Weights of a small transformer language model.
Size: 11 layers, width 192, 3 heads of 64, MLP 320 SwiGLU, 4.44M parameters.
Each number is 128 + 32 x the weight over its row's rms, rounded and kept within 0 to 255. Layers, rows and columns count from 0. Numbers have three digits each. The size before them is the row's rms in percent of the matrix's.

# down: layer 3 MLP down (transposed), 320x192, rms 0.143, rows 22-88, columns 128-191
# gate: layer 3 MLP gate, 320x192, rms 0.233, rows 23-89, columns 128-191
# up: layer 3 MLP up, 320x192, rms 0.242, rows 23-88, columns 128-191
down22 097:157127131109132131122113183128091097093129126150168155088105100071114125096149155117114167117100192112157185090152090134178098132136114085093102123120076122129043156117095138129156149161116169
gate23 099:132128111162077123172167098164107155092067171103135122093101059049112081055095165143109115189084144127151123122124119043159118173131153134146155115122117172157149103201140158142164130155064078
up23 098:142135141157095114106094100101070093135189069127089138136136128078118098131142184160124146169099145106111112115113141107103218183108134152086098124123140146147119139130132102108124187127191175
down23 097:145111123116077106088161110100098157176189157077087137133114062116122077046113153179133130158143077130116098133138131134115164097174185101162129102105144169118167095162177143120077145112127113
gate24 098:156111122124121120141067103099138205155139138090070089126091119106084174070117108167102152142202196151179128104188098176162096158073145135061111168168123165129139090129126134128183140172145100
up24 104:121154098145094124161147168108114133074146151105143091125154156145154154166072133143127155117097192099104135132169073135146117129172081143181158180111073125146148117105130100152097152075123121
down24 104:118068134117167110125111119185120103148186119110089123160162132109144158087101128150131098154176155144109161073110178106110139151144111102044128115173128148111188092242109108147147129156118098
gate25 095:145133066126121102119158092096136186136115158137115079094127100129105112145127119101140143134167116124127088163102123209145109155113083141051116124083123159122119052145078188115092197105121083
up25 107:110066207060117129024083213122206092117144160138127123170117134101100168129130157149123170165105163175145111147123114088161131075143125086173131144101093164141109143159171182164090120084114146
down25 102:105121151065138183141092152183144132082124175118135121108112109122128117145138105120097200134151180164146235151173121119094184049128100112113129104043093159113092083139116175143182106140133091
gate26 094:144103139057172114164150215101116119116081131163072107148127088125140109156139139079094152134143156088165059115107136178135127122175163142149163133164064126097113095119116116114147167096116119
up26 099:117085141132181137108143121190135181085171151135159125117156152185096126121211152174153118109177138153111153157098085078114123145166153066161146150094180158099110034065135137101143120082142144
down26 100:138142129088121100099073150134155106114103045119089154114139118115114109117124119110154177124127130103070064127178153131079121134091182165139111133076093088141147143173102138147168149101131089
gate27 091:134088136117133157172087131120106138083141072113152143112151142151214145085134120166098217076112108127090118118156148164126114071105119109119135104106153062055110176202102120222140143100132089
up27 094:142102153107110135194117123195148136132141192139071079113160140092084214125134093179200109175094075105109120184158041118148184111158112113149195138158056143208116086078180133151111147118097139
down27 092:185171143165175101072123150078081093087119094119161147166158167149190134136123117147071229095099138143151069068070113124109097122123128153108108164153126122114107121165124114149114096167109085
gate28 105:143112114107076124158142107144135125063118101110181141180101083141167163136094070155102123116134141129137111070080097100139068136162088096116088191145178107114113078153093094185143167194136078
up28 098:120162135167099179193135092111172144146094109139106162178120116071141107157134069115143177143166140134131126119083070117190119096219101146117115139084133115108133111174120118119180156107131134
down28 102:122131061118171121106125104126127111146151090130104138148144113164104136092079120128130133140064186109166101081146085158109081150122072058111145092139149114123112111155127111083108132155110163
gate29 095:114123098147148146089097204140122118077157161189113172077145151123157122078131083098160122129120080152104145110111141122104131106138130120152115139148130144118141118136153045135098104094109092
up29 093:145157127078116108119115097151125123137076129109102102160140110192063100163073090091109162129103155151169152107094124153100087093172120107105138090089173085094142187134125141164190138134098184
down29 096:103139112060093144111149151120147129159066122149153136137113141113150077130125099103088138076133137162177136196135172149106107165099152136148103147119161110166140156132129139161068085137163160
gate30 096:110114061236102123100137120107129115126158135110128124142090149149171104132203140094152201124160076120162139120164064114126137176092161125125055179127165145114139108245138141195112132156139126
up30 099:098104165110113101156133091124119101143137152054071127128115139166178161094108168133091097111056176091089117174142128146067092113097144108154145079134154135226090105103189106118105089150175062
down30 102:162091146097117141119097104136141166094177146079091113139176112078116147099077082145062121159163098087092127162123198145119108084116122150122193125118147173096142123099086136091117141170131125
gate31 104:120150148155111097103145138175121115187124177194148066157123121084092129190122136135099127068080086130109090126078109109159097173098140129174196179115125112115127172165141135066123182132075077
up31 106:110088107135097111079140172210066104090183091160136123162144161205118086197093190060099144107079120173035107139117142193117115126144128194140152093122112123126112086158154178128104125124124131
down31 107:121104132163117101137100125101104116093119158142171099123121208145114138117128140127156130085135103132088182145090130134170161102187164158115092129180185103109108124166133135137129125107105153
gate32 099:114130160161156114138120127060162138166170124131153153164154098148135118098102125142129141139131096102101136118147083127143120071180150053122174095133165153168128167153096193120169205134132152
up32 102:154117133162143106093147176113141138124162110089202151106133186115100167159109122167136126142156136092123197133145141147081142121157122120143148105147147070093146129070088149150121177151137184
down32 101:158108103093117223140132133142187185138147173120125125086152128091159163099032163137162120136123162163094088107135121120118122095096095125091093083174140125121149108127151148129119098181075078
gate33 104:096070081107166091114122101122150173107132127107064119139141180135104152174102114078190145095112100097146162172160111146136126162153101152140053150104135121118133118119106195119122139130158112
up33 107:209102116177119116098093092154179109100115103179099146119184104124117061174140088102121135104152087117097066125117104132113118166095131131129137141149140129113105122152132143161099084160095138
down33 109:099130108121144055097159128121152161139123148180073129096134133116099128146104198153094122117156150097108147095128087142103136083129151107184088138130126125099107151114052142108134143118125115
gate34 102:126149156104148128127140133176178126113156148118146104121125126098104174117071083137115149127100128114116133147187141135089115223055138107115103201213093081114121071139120149075175131164121147
up34 099:121113076130119111132137119060114100113121085119182208111092140097094220118087132177152084132109085106099125163086082095141090137090094100133094136172088146158149135147157148130140135130105180
down34 105:161043135115098095112115081127108116179092134140135111105064153187131084146068146118159122200163134095086116123097124187139135104171184132097131163105144184126147087094123049149105078111190136
gate35 094:144094034159105152109146063136184123092139140090183136095164049114098159142176094137195161095077184079176122119133128129135150107108139148120167106079128190054158129115161190117165102155128123
up35 103:138142115124100205166105102102146125132128082175123118162181154128109073139095056113097123132179045151098087113116164163171154140139143120109118094102139143092123133174131161152086139140147128
down35 099:134122150194112097098163147156218151125148127151144144097134143141103144100130126142120109157052093134176134151196108137114076120161130155147077099110112138087172082127132129123133146146219132
gate36 109:124108026135108131104124140160084105124139160158084187114131130143158105107214152189173140130065170109097098138164105155183205139132123149127080110110136082142142126161116127134074120099146149
up36 107:146118143119088098116141134110203105191085138169134111126076124104137108103161116107113140142111158098130098152128080148095117125120178063183158118140118081121084091147113137165190053164150181
down36 100:120056115093108152098122132111177167092129121123132165129122135140115151124105126133107135151116112114155080107141082088091136076112061124118090126094203110136103121148099149119090077181116154
gate37 096:115138149128166120133127121147136119112168157134148128170094123146134153130104087123118088113116087105139081125112123179195178147078101121116192117078126145130146181124144150105109172098153194
up37 089:148137092084129134141159127090123136098107091118094144142186114115093155133169084173184144105190137135097143083113134074131106099119133162110125175159068157164114056142107058165174173103141116
down37 095:096117130158099132105116140155128096116148156169198177126063097098126136125060133084114135125117095180192156120090137151129121134135090113095142082073140073086151195133112172072130159101120165
gate38 105:093119084125188189077107129160108106109148084102178038134148136139211120126164146119135173133146216131097157124122119175087169131173127128125147068128160135092103100144125141139157120112177119
up38 101:093107143148140108158103137138156139101168084102175089166123132080192170073147140085077146153115146130112165121162086173124133127088159136126109055153054138150155164131145107132111137143153095
down38 105:103163130131106150115148133116144183117116098109106137151134118131105117105140122138145103147122102056158083159106104187162145099121170145190116095194105093129157144137125217142152164184151137
gate39 096:138121081111098145172095109093103048135131111106162160124156121144166125149154132165120110151114086105144103117118077071106115078124131119169123101150099150100136122120080155094120120087135170
up39 105:106163108121083145141159084055055070110167130136106162111202134146141123124200130171136144161109151099140118078098129064143147134149170201118080102135099133112144149082136148135165120080158128
down39 104:102146118160104122103112157110120099140104157108144188173110144123125080120110161155168132138113168135095095106129154151167209099162048178101129088125114144108095126131092098143154160073092106
gate40 100:139106077121147112136144121158119095095148129092118087178099114121128122127153162104133185077120112132148171089141054113070127102139104124107143207136060157180123129107151116150146116136155082
up40 101:146074087133137155124161159192132133077099165045123148165086160128130143080132127147116138136193126109169036185192082119131096131117106112103109123143126117117114157192132128117127157085121082
down40 101:177128138156075171125114189173124128093126137092141129148117129112098072162126129156124166145163095089161100149109102123160154131187132073138134161175110152057153130140103118189100165144098119
gate41 102:090153120120112087087117124156144128085100190084155099048109103169116138157141101115150154166138088068156061145148192163117144154122101105175126110192045148106081145141125139161078118114180085
up41 099:126107146117140149109073081089129158101146057112137127118103114119082120087156136151069094142154127174142132102148095056119170104158111124114068181125165116095129177156110156141122185093106108
down41 103:121128175115154115151174108152152158055088095197117105136181143110117178067161158187141103144111127127155122107136143083113102120111148108175146195165185087114099123130139134107147119218121148
gate42 098:111135158105125123133168180186096142146158122078102136103090075097109091124115125090191144093150128145134160158119105090133148169146154111085137159125070176171133129155138096176072169150156129
up42 112:082139180097180109090134136112159115109108187160138134195073140199124119199153132160153121115102148120186099126125126113129079068163109128183156109162129098123095156100104158121150176119165106
down42 104:100131160098123141097177129133169121102134109096148122149119147082187122203152061115131115125070168113119157096089132131122103109137115088136146144133139104103170156117158124160132199103105073
gate43 098:150151172135097176113147160157119106129114134149103153101180116119140148130092171127115147139098203135102155173144146089106100174126152048138125164183225136120149203172112131115155098136193127
up43 095:133104183102152178124150084129098107159110165122135193148135131167169076080128115113138144102140134143134037147140124110169128152099095103120158147081186056143170099140093125181141113151123127
down43 097:123112125111163140088186124114147142114172082115108120104132101095095126138170117168145095133154149151100136094087138179112143068158133162115143068111108132165179098121136161056135168067081166
gate44 104:159183169188085089099170145130084138126183094136123128130175094140086077115153089133147148136197130161085136181157052169125151189143105084111177129144112075161077155135065146137133201149137119
up44 097:122109150034144120102110078124118183148125108116195132119138144103137155052090119144129187116126123147136053121131134167118102145154129079118078086083081118151134095148114062139186077133225145
down44 100:124118051154135109108162134151144151174188157124133124099078132081141177199141088127154114116098173095083118138104176132174167162137117126069119058153104139118130178173095162024119112154094114
gate45 105:114118124107185083124146131115091092128090149129074182155112142093138085088119087109063198133163160152149162132165144147104128155168088137120137128114098101138059133075168094125115153133089103
up45 097:143115142108114116135140157095135118119118135138147078164096122102131075109180209087219138141169166105158089092147092116136133083128107120139082138105172124159095177117091137140107136122116166
down45 100:070147072137142157104143139142128117132136174138104150104132156178142161126123137147115161098157123143145077156127109179132188213075106101165175102128115117133139136079169164113065090088132090
gate46 093:100178105141142165128183151149134110151148167136110112099105092158216093138134126152133113139158180128131162130140087080122126114183113084164168176109135144160157148084148104125116111103145140
up46 092:131094121108068068103124133145125107144141109085121174153131129171144155136121124119043114150103084207130204120159178089109047146121142138139192156145124098128134151095114136139129126133116189
down46 094:111106122091175171137043115121129161125108105110097088114149133170149145129150090110137183125129151093174069114142132139093142100075145160076121163159079124175173109130078120124093115130133171
gate47 102:097097094146110091167150102107156102170131148121119188119093150102142105188075091135115169165160121108088086097101129142124107163082109117079106132136144093097148142152115128170131109173159134
up47 107:080098076097154185147145124155134100113132158168120090085111134141145152131179083169141152111165122111113139195134161136118103113110121119090168160104127157151124127167093096124091095178123173
down47 105:139157124109111189139141120162152144073143144161079147139115093150147127139098058110122139165124102119133098154167106131105160194173137123116139102110094223163117133143156139181107159139088173
gate48 089:154159066128147087082097119170137141158151175111129097119097124097136188148096105127133165161115185094142109087115171115122156147166151130152163120124079188101090087179139092158152127123088092
up48 110:122148094125115123133119114149118162139173148097084093107109129077178167104077151107184135157121184075192156108142168133137144170103069083176156097171092244119102134066129095159168100102125136
down48 106:119125075122112132138136167111139163138148103064126091108168094086105124072114191064164112154197127131147047142116125168120136152159100078140123058133099192142104160077082162157096093065104166
gate49 100:031080112142108164126199083169119143111176116096058128121144170100182113138112107159160194096135129117161137071114097107153153086125122131127129148061112137142108125143091125133123096072171110
up49 102:075120120142130115158129097130131088112087118141157195173112114145133123144079113072150162109125154122134110199183145167128133121127137127128116127158129141114156182102187118138078148127103139
down49 106:113114066141131145151171134115175092122054085149092126111175095121103106175101153145141085075087136057161101182094134100091117166083122208174091138108107103122151114092098085147118151130131154
gate50 102:169069133124131116057115114118131166146095127111082154096091145100191140118146143142114113085129115108140142165181087142146117077125102094102092135197139106062135113159117097090162153096177130
up50 099:200142125144140125152124131116156106137124127176082113116108102080152152140081168128067139100094142106179126073108137114113093127103068118127184113126075124086185158158114153178139124132210109
down50 097:040154145075150089115178148141130167096172133100126150108073158131146114078125168152176118054131091146151148130142141113100078148093152116092084171108096099124104126157168129090191154135094136
gate51 096:068111027170096079111147107118123093101164162158118144055178150096091075198101150168123115115167235145057110069195145135107133123132177117161105133115148188131122179115131201107110128091141106
up51 101:109122116148073160112098091099158133066172094092104136068138145078102133154142135145158142109066089175161124091103167151050151106122090155112121094154143148144120130064168138115175070159123130
down51 099:164153082147119095112060094120142143128179094134102134069081096149169135086127092085161101179141142110191085135102140108164152134148086132091133049151115128104112104140112127148136144125109191
gate52 101:164166158151183120147190110193176154102071114061129133102099101106098118108114102085191161171102106122149097100150077081157128134076095083132107151170121097119148120135172035141146164141122094
up52 090:121157113134101153115118122099172104151187138150090094096169079182189095142128137115101093167125181136094114145053121069105165076109142161140192129155067162100109105159060119136121113160092183
down52 096:154099129106102140092180149091202206189074122091128094192119147117145121105144112080186146103100133120135126117149117140136102062080097079116133164027111158132119163146072133119152135145098140
gate53 099:099166110096116117134168107132143135131128151127157124181101136162135141082092129149071152067113134176101128102147094126180226143186066157082124171136177126100065140136113156151118119067107138
up53 097:153128161105156157099109125124172203110087116110097078167077108066139052070160146074152093137062176153137091130140154091137149140100096166135124175143145109121199134127123110106132122168083160
down53 097:126113121164075125104046108122118113064146168169126152209095107165142119104121211167173137156131175131161159136107091126169170184212146195066118103099129138127188155153113065129125122118177137
gate54 095:096079108143113188112127039101139146063135156187125108103155128108138088150135148100188104104137100134155124066131120104118125082142121118158150179100162114171107113234144140096164137091151136
up54 108:136166149175131084138128222146165133199112137106110122151120115072153118087105123158083138112072131138113163084147139165122132079088122122088125100129108105156186144122113129144103148127094157
down54 102:057147114128129137126134131138069188091111088115144120123135150095196053141150106080121115128147067130153149080218112098072200098121109094164133132124140155171090139085114133146181133100099159
gate55 098:105117128087136165170078142127176128046087156108104146148077114102132077158172100080180189146134138108163163143138154094135114160080086101116105079162095081124084091092114089085054123123183135
up55 090:128073126157137120167132097161131100102140109112148136137138163128136128194176065090104130102126142060138127193103161163084115111111097146147099146107126128118173124082113135129107187046145084
down55 094:129160107110111112111078199109142173137109155132118164149127126107029129143117091158146109130164123115123128054066093082090116079148122170137154110139136149125134116109166209115118103087174190
gate56 104:136083094081105130084192199137149161176083158089218168151127097125141098167124118183133134108132161115084108156109108098167139110136148098131136122160151097100132108119107143147189124079132099
up56 100:105223088131100121100109141114148147105108098153090127111093163155157139126045197068119186199180101162151164084087097167145158161110102167084113105151106113171105168143059209088130144126134131
down56 101:124141093180150122122093040108049084140102100088082174121146132149163127117149152138094159197137052117156118157144138106106096116143162146088038128084170089112123125160146150131172097152089119
gate57 104:176098069124169142173141207130173078117210161186124131165180169134123136131120087058132186111047159090096135122136151126101114098137139140162153171146107139158117124142070168191107132103069110
up57 105:115133142084122145128125145130148132170104077138141178151139180112145175096216079083121156146157133097093182112183153136127109128136135147151102082168138161088094184124176116128139180110083168
down57 102:141143181124087119145102064137072178108114157196157143138097091140188135180160189121134104169123182165163122166220107081102089073089112105123088111158137118110127097108125130127099068119121118
gate58 098:111064171124112134131154188089151125111124124161160121077109102139183069153129148131088131142156137122158095103167112058143163159090088118071180129133100115136133129135136148144152098154118127
up58 098:160120132092099099105129161066110101154140168094157198139105090109182102167103165173097149159078083083107130151190166054149060122113152131108148143114128107102160101131124174107139109109101167
down58 099:151176107153141087145106128088110154154131106127168140158147120112080209114151147101139153177113133158112069182119159100146131133143129130171149109109105075157099190108183105093172122118124122
gate59 104:181141123188158155058115118139117101130171115101176101133138138124124092091098115183120109127165132197154102141124089203104161112087155130136149122161178166180132180167186142178126163109113079
up59 109:101175072143137114127155113106194100182114102117105124128108130116040149159104114124070152088151147128119199109116158130167093123165147143133173169152104086120135189139113125096179123136059084
down59 100:089128202147138125154143057092088130048139151131130189130133119116185132107123150106110143109090088166158150146171102108096101110135120130124051081112184187111092098079149106172073152136116207
gate60 105:101132125069127140156096144123165138140160144142074156097152140132097117089137173139132103074133160192070163139102092097113177142177143160126051119132163089105089156100077072142107076114148115
up60 096:105085095147172158181145137106150104109102141138182193169153110111144060074123155141095114124084136113084129138152122109122138136120143190099112121132125101194093181140122065139137093124130099
down60 099:137123162116126120179118118163139150139092083146113110178158145081229114151149134099120210138160119099127127163137084145133106137128136128092146159220137140120135088093126083149086159172163135
gate61 101:158114071104137106148097148123129072110159063179142111115116146126188170150086141129093134079120104101108155091158161188122105108156086155134120110151128128155092064145038158213123068091108164
up61 096:135190098102127103141143094087195166132119087141129124113114120112160158163118149078152212161153094148070102094140109158146108128135174111127143088138095141102152135061094179118146136115063123
down61 100:125097142206131170200139088109173130170154126141140149173121156117107114122146139123089086187142116133127108140091144060113148112082062097143157084093141071139115110114122094137129131152119112
gate62 108:133163151139099122019155057108177170133167096117121113137081121168155136151168170150163182175155182094123141145116164084147142135087173097119114072093144155121121117119111137132104099177197103
up62 104:078127152124135172120105103134140167112095148106116081087042144125131182109124154124205201143139168145125133187146061106191131117095147157093160160141142135157154135115107147175138126102173111
down62 103:056149144124124051155121137098102182173101092131120103107116148145125078134104128132136109093139149131113098110152135175144123055065162116122123129123166156132089137170145091180111095111146171
gate63 101:092079164157108086094139157136075091148139118145107073150019088103111100132108116195124084168126115149146131111108079081111091125122102127126153182101167158126132111139102109132179196121116125
up63 093:106133132108158111115137078139115208155175123095133112115118154134210145048090105115172170065160151142131130122104134090143080125166120076173165094133105163112191141136130170133151108119175094
down63 096:171189170127112143134135109117128077072127123108149146164139108089181110205120095078086140136166092149149148121139160156112108080133147100081129196056125123138130128124098094064133176131100108
gate64 099:095080141091126099113146140140180102140165098147113123125080140140131136122115098135117181148160147133012116088135113130136110132124123086184181131119091087133141101114149138080162171136169174
up64 095:149140103118106078080128122131114080177157101113124114103144038138106183089118087145111147067155082122097170115141131115198102140102141092122126146143141134146137109067152170140144114109177116
down64 098:139190105114113174075134136117158072124102098128098063114086132123129128088150185101159121116067163135106132123120128085119162130153090108098098121080077142108130149170154146131121137106093088
gate65 103:108078130167091136123164182154152107149205117094136110074153149120075144142121111143162143185194099066135109082106078195105169120149064102162131130107054154047135094102078129151140200162146147
up65 102:164085085117145111134115108139113185169098102166146137110119115088143111123083112112122144097120123157134088149109143129106136136088172127161155106098170111191149157139203149152066081074154111
down65 101:104114131119104095106113104103147110030117131083100099124167115181143125112182118116122160110094123114094135090127120093244110144114111137116114160172156142132111182099117145151125132169150135
gate66 097:142124125124179153146132079117129152100130078109190129079132130097134160096145135151121178116119079164155123169082053131132112135075108090069097139086160141204138163137152147149141118135226220
up66 100:176105084092186138153103127146154091187062074106170165126125137124063132105124155079124149108061109117219173117154096124147147139185118100127124152120145164145175088140170114117137093116128177
down66 103:189137114134134098165097156129115141160164150161181126159132184103094138177093126126121123102122111124117139140154113089117147139166139117168144172167081151117134131164112137177120098101061117
gate67 103:145105096128119118121157177148123125131154149202120114183119142152037093082116129100083133120158156134142145114127192160117153089065098141137106097112150123093202134140163132059116165118125123
up67 102:112124113137113125130120127166066180122119071158073144113171198082150140112132095136137095110130109121122114126128077153134141214158131131138140102152088111114124165146139101161140137120124084
down67 100:134128189116106137147133119118142112137139095082157139120127144102143126151179211167123110163169129169137166143090140066132145133124072162118120142170102144163101117163132145188153065079125180
gate68 099:125063088098139140127187159145107152074139117079158182111114132096118187104153094098127150162066173131071111155113152113122141129124167151140120157084106192150091137165161122130138129138156158
up68 091:162103125156194119146128117088076113214109129102107147114142162142133133107164130063126145082148128122145172153146126200134119170129104110081135154096131089112067155099130170127128139155150079
down68 101:102083139097170068116107142104123151123143157175148086073133082116110060168120140118110133125098035088133179118125145143070099137082150149139111136084188153103168123127108147105220131192086170
gate69 096:109131112141097060182095115099120125140093145155092086131108134154152104110111092127061131178060166159124160133115108127120119144134130138105114116137094150144091079180110120159140120095119097
up69 088:124171090132091094170153109190136084131080156088085088134127132150156096164146116074079172202027139118147155137117097084081151124194108079170111117128079155102120114171082134133095118120087126
down69 091:087145122102199104122164108106172093148217081093123120131150124114062172119118109128161103096127129134142146154123126083124128107106085123109170161155110122118163104127172152131078135170128164
gate70 108:158105120151095123123106102140097052171137144123141109169064113103176110123095143143112115104108123144168156191180165170110132148131172121077138160052213118115133119154091106127145123177033108
up70 100:124150133116158183072137200183138192090109185118096157102138211128066109122091128134133172122074170188074100078138163092116144170127151141111153119123153136182136105083169182113129085143127154
down70 101:114059157087190138160097147112108083096080080170108147219146109164089153125198148143122136159158149095220214193105136084131123153104159207153121186145099114077113125129134067153113073137188148
gate71 094:124112149116114152139138098161169094056152123162156117144108106123107137160149076136172118171062144130123151095125076164164140151120138146101155144080099084173104084146153136158095126139092127
up71 098:109167072150149101096100126176140135119123103125097115100128128112079060115112124110132165145125123180139123140170215121093161107146163095145103132149150113094107042099082157065113088122148177
down71 096:123115164133182099115123162151109105125092131098068161129141094146113137152137156116092093151167170148207068088183147146127154127115110123099093130097184085094086139085098091102155132132140142
gate72 097:111142156080038140095133122124142180045146186102117118036134071136154158139127132128139090139130077123133092106153103083160106108162073131144078138132121172097154131138098145109151163098117122
up72 097:125156136146114126139171119191159149091158145140163108164174096127116127141174168167162117141073131137152159174125133123046088131137179103110143143158133106104126118154152112123102129130157093
down72 096:152127112112079140072101111157119122153108112111126152085122171107119136138083097106091132151111195103129163137174107090165170126116116129183117145122166118146119147146092196074160114118082112
gate73 093:123014150137127197119130163092132155098123123122103153100128167116135164109119067121110197120129121148069163127137105082131162111115213142096104148101107085137165108155114136164133148143108159
up73 098:075078128091113158187118121118149176104136128119082085153145120139145093153121113144082104123149107115115070108143104092132148107077157134091078076143217112137129157127144123122192124108133125
down73 102:189143055099116093054149149107093072180124138096133130135182093117108177077148125159113069121080153128126121112098124132178103110137102162119146163116150130131136097129095160091087079111118134
gate74 099:106081165167127140110151115207116163145120119165160099144107073179093138131147095111181117110121134106130119157094141146125133140066167130183097122162101139121162103109129117118166140098123139
up74 106:159170096091127104094115120141131140127101123162136127132095135049152098106132143125108081132129158168116131113118127128072110146116092185132141173147123188204184146161167148177134139142135131
down74 104:140137083159067088120100103151132123097185082126140157114119109183117136136118147052111152076106109195137128119105154191097101134131088170124107142073072141082141124151205112148132145140180098
gate75 090:145128119141099152162127112127152150137153171118192119102117094121151103172168107159077126114128129178084071115115093117186102081105184061133115135085108120075173143148157142126139151069150071
up75 091:078124071117138168153202103118146147118093154105167167162146053101117162106144102149084198127173159203091192177121045152090163122120169145089130124108084129130115140132151139146146134128124148
down75 095:125184139203126091122114175141148183102100145119120107153133202127145115096128143121121094131119126149143139095141228132126096133156139122145102157146171174114100093147159114095155123098115121
gate76 100:123164149159120153135182131146047171110153123141144135179132109152179145082044125107126133129140154114145129104172111130182099119111151205136107120150101126136166146168196148117177132140094076
up76 108:090099120151085090161141124110046146139143160111129147146114136124143096162161152143175135179144085174137147121137155166127107133138145135121126135167132152130105125143141160069067118179157133
down76 103:102106160140184117101110092138221120131154162157123118129109129150113172132106149168067154119101138118123098177128135161140128110141134168153100106142144111141103088156145117138139167084104134
gate77 103:096141113165128175116103128160152151116127123049134116150168158155113087109192182153129098122166149106114128131139120092175124180155107149119131100052110114141119139151093114153134138219132063
up77 098:080124171059159092137096179154129078143163101133159139151075114141114125122124170115138151174102142095153146157138171144115060144090130105162112117140132080148105193115082080077139145156096141
down77 098:184122110108071150137136160146116146104126147088127158143071161129109089107087106100167126082157114137167160118103129076132181082123130162114097133125116177060151050128147155124144107128124120
gate78 097:103122155131131090159164135129174166093179136163142111146071170037130144152130075094149124103185102077197152122135129124151069124138079107176145140160122147113089049116123168151152181139076107
up78 089:136100103111131196084079192139135124154167110103156135133114124215116133134168118136121157136079187161110107112172116134093121171149101140106144132184148113108214118128087143124106073138178139
down78 089:136185177134120134131160140191091169079156149148099118165125138112100153205149119111144141097178186073185118139146113113090110091132108079146115153148099130116104078175110133149133119134170033
gate79 102:096096130151123113180088157111160165125204212137167159177162122138094115091080149093139115162083108096130119209179100184138049163104059091154104104134082113190090095104142165123104091146149154
up79 100:177182153156180204063150168148133137150171092167128141127150146120149166135110117183117075090107158148171094157124112111161103077076135128177078118128132152118199150112129130120138191156110109
down79 101:132115155188078122157134138103160198147147219120154114133081103127067062093082128110174098147114116058125104093158167175128062121105120102157085092068134120169096139133091102139146098135173151
gate80 101:161157074129131117136151083097187151146157169146123126126127179183065127136104148169131143079168166117104125114115140104156082123134086123115129165097145157101131121107157130138088152185134086
up80 098:118173127109143146131134122156148051104094118147177079145152116076099136152124121123139125142161153098091112137090142123081145106147090119211100188148123130072094136124068078110130173149153102
down80 102:113175103142099085129133132153164074086098082147144160065124100100130074069121095134132109032128134102129125118140149138104114151071074163111132133145157159080144125143104093072097145104141096
gate81 086:089136127166132122120179109080135182137115075151127093116026108051190158108153158100133099082123131058100126154099157165128097141094168149121108129093136124120178134097117124105176159115121170
up81 091:131148113145127152101090131152159131143234139171084088160173144216140077127136127108154154091149095154093117102090139160180114107155106100128111113167138130176131107159146123110113124111103138
down81 096:140143156158152098147130142141109108158087152154154124121076101125133163167151160148064113198120200096107182125147137174147136114103080151117138131117095172102096130106109134111170141069089124
gate82 086:125147144124114061137123195172165176124149114142128064096131130137187145141153153128128098094150119086165147154118130118065141113123056090091122131096153089119104116117103130102138142108174112
up82 094:125138162112094086133145171169128178139138090148112122086150094128145174112128136103133093158123106116160104125135124142127139123127046078177160144132112132108103150116113128097060093052185078
down82 094:112087117113111110121105124126197137163103092132130185113096120117136160098129124126234139143121083197108113096120145126113141142117090129201141134166151144099141062113131107103127108111119148
gate83 103:176151115104079115095138175168166144060127142093106136079052126178170136088155119113125114136203159140160199103190115175100214138084129067132093160162129157142170135136158147148192183118166128
up83 097:132111133115143115059106079183152160169103132169156137107163148180122125148125096057108114165145131120154162116065125062156083157067133139128138077116115131162170156115135116169174068135119093
down83 103:134139098135130107167134122132137149163126136114205127176172125061111083119087180099073111148122129153140144092125218108135111134142118118069133108099113087128169145153139157055165082085181170
gate84 093:182147171159159125151090111133163143125123169133101122113116102144105124115121142150092138117191167123172105151199125199090092173072121102115082084112160145140084153177156129148190157164101119
up84 097:111115130170137119177179143123104082115092118132108106121099114120082121110133086125150119114168142094139142106176125193134149145117085116121127157127153095132104147144076086163135129117080100
down84 094:111135132135150088128109152154119134030163100120130075177121073126090151115160112150208070161094096116128110117146124062136132121179136128116171075136172134143069151040146142131089139094116145
gate85 084:143131125079101062106131133165084150134134187107146072181097071116110093137135155173150122102152153141130093119116153096111111049181096137119127111159123167147090125150093101149081105115119149
up85 080:123191124065076068130131125113094133092066159118181089150117149090130085162156150161150092140128127160133127124085128113094149112170065125112146055126098133165130182146106082069076119134118140
down85 093:138134178117145133138103093116150173158102120081127117176100167139096155107172118149113121111096096151104084149134146125077149108120096158082174056139114081073122134127080136127113112174141104
gate86 098:072149124207134151108165112159155128185115119124127153162101127099168126095127091176157116110139094116098165179123116086080150072151159119113138098130147102187104163150109141105129124144105138
up86 095:130112099083140150160134112110175150126114171093168089176139146094136093159081073125108133156102122049129151141135169137129098187099188158105136141117107135136192158176088104140172109130099123
down86 095:144155082110152149104139103131124185139133081128131165183106095167072117127116067158176071144144126096134142129128089176122136099120117044168070145127084146132169134174098113113148081123113188
gate87 101:139170110123100139146144089142156144106150114103097076113139085123099076134081084150114103123096141151082153175132160080094158159120087124164150138091175119140115115136132163098106120166147163
up87 092:108151112162117164126149102127177113131115155155095162145165106081059169096132131124130154092125118116058161106174177093096076172134140162120154134105136115113150205133151109124125115071102084
down87 098:110186161134126099165153132148164107085124138115145136140158123105127156167085194098159141151209097146112104123134100133147146174063148105089128099148115080089137142126109163101071079114158149
gate88 093:119155102090110099117105155117152093129137154127117156119113137134168089142157130171114087167152153057116067158141142122109129090134134138158125138125122134164122064094118197171144157120193123
up88 101:083151154179067105176132093132123129081188153198064127076108117092103140061106168181121187144095109207145097147124104121177114107163168127129096135103173128118144166092164138155102097127079133
down88 104:089146128115136153171120148138124097165165190150136148122123156105162160098109127124208099105141125103090071153184116078109109099186086159112128067089157090184087168088141059109109158152081111
gate89 104:092131161097134146122071134115194112114114137116179130107097149118143165071136109117134211109142131110140122092141087140157111120133135130142154144049088150159168137239111117163187113081166131